Weights of a small transformer language model.
Architecture: RMSNorm before each block, rotary positions, no biases in attention or MLP, untied embeddings.
Each number is 200 + 30 x the weight over its row's rms, rounded and kept within 0 to 999. Layers, rows and columns count from 0. The size before them is the row's rms in percent of the matrix's.

# gate: layer 3 MLP gate, 640x160, rms 0.157, rows 239-241, columns 0-159
# up: layer 3 MLP up, 640x160, rms 0.16, rows 239-241, columns 0-159
# down: layer 3 MLP down (transposed), 640x160, rms 0.0738, rows 239-240, columns 0-159
gate239,105,228,198,202,223,120,177,205,227,179,181,246,177,148,187,207,210,198,200,162,185,225,288,184,182,182,207,202,208,247,189,167,154,154,177,193,131,183,228,240,211,220,268,207,197,180,245,203,229,191,195,216,145,227,177,187,203,188,199,210,201,209,226,245,204,166,212,164,187,206,199,227,167,251,185,175,157,190,206,198,211,200,233,197,207,224,153,257,223,241,231,235,206,242,208,250,198,231,228,174,175,140,204,228,204,210,236,256,197,216,156,227,164,209,203,152,226,193,227,176,138,155,198,244,254,183,161,212,208,195,235,200,274,218,223,211,203,208,203,207,242,261,261,181,218,226,219,169,222,236,214,229,200,188,221,240,213,194,190,201,235
up239,098,190,198,214,203,164,238,146,218,201,179,210,234,203,250,182,219,196,120,212,213,234,221,226,227,173,230,178,231,192,163,211,168,163,214,196,186,103,179,193,234,180,208,214,198,217,166,214,209,196,190,203,203,274,132,215,179,216,230,258,155,207,189,240,159,193,198,168,161,186,256,179,223,209,198,201,219,156,212,212,208,186,211,231,244,233,241,214,176,210,203,232,251,193,275,188,258,190,238,207,182,198,199,223,190,220,165,270,131,181,156,196,201,196,207,204,220,189,200,183,195,210,206,318,204,197,208,236,220,219,214,177,181,214,210,212,174,244,169,189,220,224,236,187,149,236,194,161,215,207,176,192,174,188,184,166,233,206,210,175,214
down239,103,214,184,165,163,225,198,192,175,196,270,206,224,230,191,217,199,188,270,275,206,157,163,233,203,258,230,230,188,188,234,191,187,240,217,212,192,208,195,203,231,210,175,224,137,143,202,200,195,228,258,197,234,185,209,213,187,162,222,213,237,178,223,189,247,219,200,212,257,223,201,210,235,227,171,181,185,266,150,227,200,214,181,208,167,175,162,168,188,194,164,194,187,239,210,232,203,198,223,249,208,223,200,171,197,158,205,186,249,155,232,167,253,210,199,174,147,237,231,186,153,186,156,187,223,230,211,272,172,228,177,184,245,163,187,228,188,176,198,216,200,176,191,233,191,187,198,249,177,220,197,238,192,246,162,235,216,241,261,182,141
gate240,096,184,178,172,244,201,175,142,109,198,199,234,205,203,235,186,223,182,176,250,192,164,193,275,229,181,184,227,194,216,240,203,166,168,196,197,220,201,173,154,181,187,209,223,160,177,180,135,240,198,190,204,156,131,215,240,245,189,200,242,241,229,205,257,196,244,198,220,186,134,194,252,217,231,200,206,178,194,250,201,179,160,207,168,236,214,198,254,197,149,153,223,217,188,209,175,192,198,206,210,189,194,212,175,223,220,151,252,225,163,181,201,191,224,187,210,253,236,215,199,203,177,168,173,132,208,189,250,220,192,248,180,226,194,218,203,215,202,199,167,143,183,211,178,198,174,215,170,184,200,194,245,229,180,184,197,210,129,265,210,222
up240,095,169,181,158,211,237,219,190,158,161,234,187,247,118,227,230,185,220,229,188,226,237,183,231,244,196,169,208,181,201,194,226,175,181,199,172,249,173,164,246,218,247,206,202,160,248,179,199,214,199,255,227,218,193,183,210,202,204,239,135,247,177,213,254,257,166,208,182,203,238,171,212,241,202,146,247,223,213,190,223,205,208,180,156,187,207,237,180,163,168,188,202,213,240,181,170,211,215,204,202,226,230,157,232,204,201,161,209,263,219,225,210,177,192,256,186,207,187,244,227,269,224,175,150,193,241,209,174,238,242,261,202,197,233,190,177,230,278,172,140,176,195,234,194,214,183,187,213,197,205,209,218,191,167,237,207,182,183,180,246,197
down240,098,214,221,195,253,196,152,186,166,229,201,238,153,198,201,206,194,223,229,240,178,169,209,231,216,160,137,190,197,214,225,167,157,136,165,246,270,165,141,178,182,237,171,193,191,170,197,213,262,190,188,268,205,175,215,206,188,236,127,192,204,214,207,203,194,212,203,191,247,155,146,256,219,209,203,201,166,215,230,175,182,202,173,184,235,188,168,198,203,183,161,224,220,212,225,178,194,247,287,138,150,245,197,160,193,204,196,216,180,207,174,197,211,241,223,174,221,202,218,176,189,184,160,160,139,178,142,230,208,200,200,232,156,168,215,146,201,213,171,168,174,230,253,173,235,174,203,215,183,211,163,208,208,185,189,183,191,213,219,182,212
gate241,092,216,218,239,217,200,182,169,201,182,273,192,229,195,166,228,204,220,249,225,242,209,210,211,252,187,216,156,224,253,210,196,253,174,200,221,142,221,238,188,225,176,222,174,209,179,221,191,203,178,206,230,227,216,252,195,179,201,158,214,285,214,241,202,218,166,165,243,257,148,227,180,168,147,225,242,196,202,230,175,156,212,236,192,223,148,175,201,203,196,212,241,209,217,254,179,160,191,170,206,189,211,148,206,196,226,164,216,216,211,201,213,204,186,202,210,221,143,167,199,144,216,248,211,158,169,176,220,234,186,194,163,247,189,227,188,217,216,178,210,138,258,214,186,176,208,254,151,236,204,232,157,238,210,255,236,205,233,188,190,167
up241,094,239,203,173,164,145,150,246,156,172,171,193,209,162,181,175,146,184,193,186,221,221,259,182,226,189,193,213,186,188,196,231,228,205,162,175,167,210,253,195,159,186,190,163,240,240,292,156,239,171,207,183,196,158,236,178,266,217,227,161,192,224,183,236,166,189,246,207,237,236,248,152,167,178,193,167,235,184,214,226,196,179,212,193,244,236,186,173,224,192,210,214,192,173,235,157,212,173,222,234,209,187,202,181,182,172,198,208,210,206,191,231,214,241,169,202,244,213,221,168,183,185,201,203,200,239,240,229,194,167,229,259,219,222,282,196,213,163,201,228,209,178,178,241,149,210,176,194,216,236,188,135,248,210,189,194,166,233,214,244,227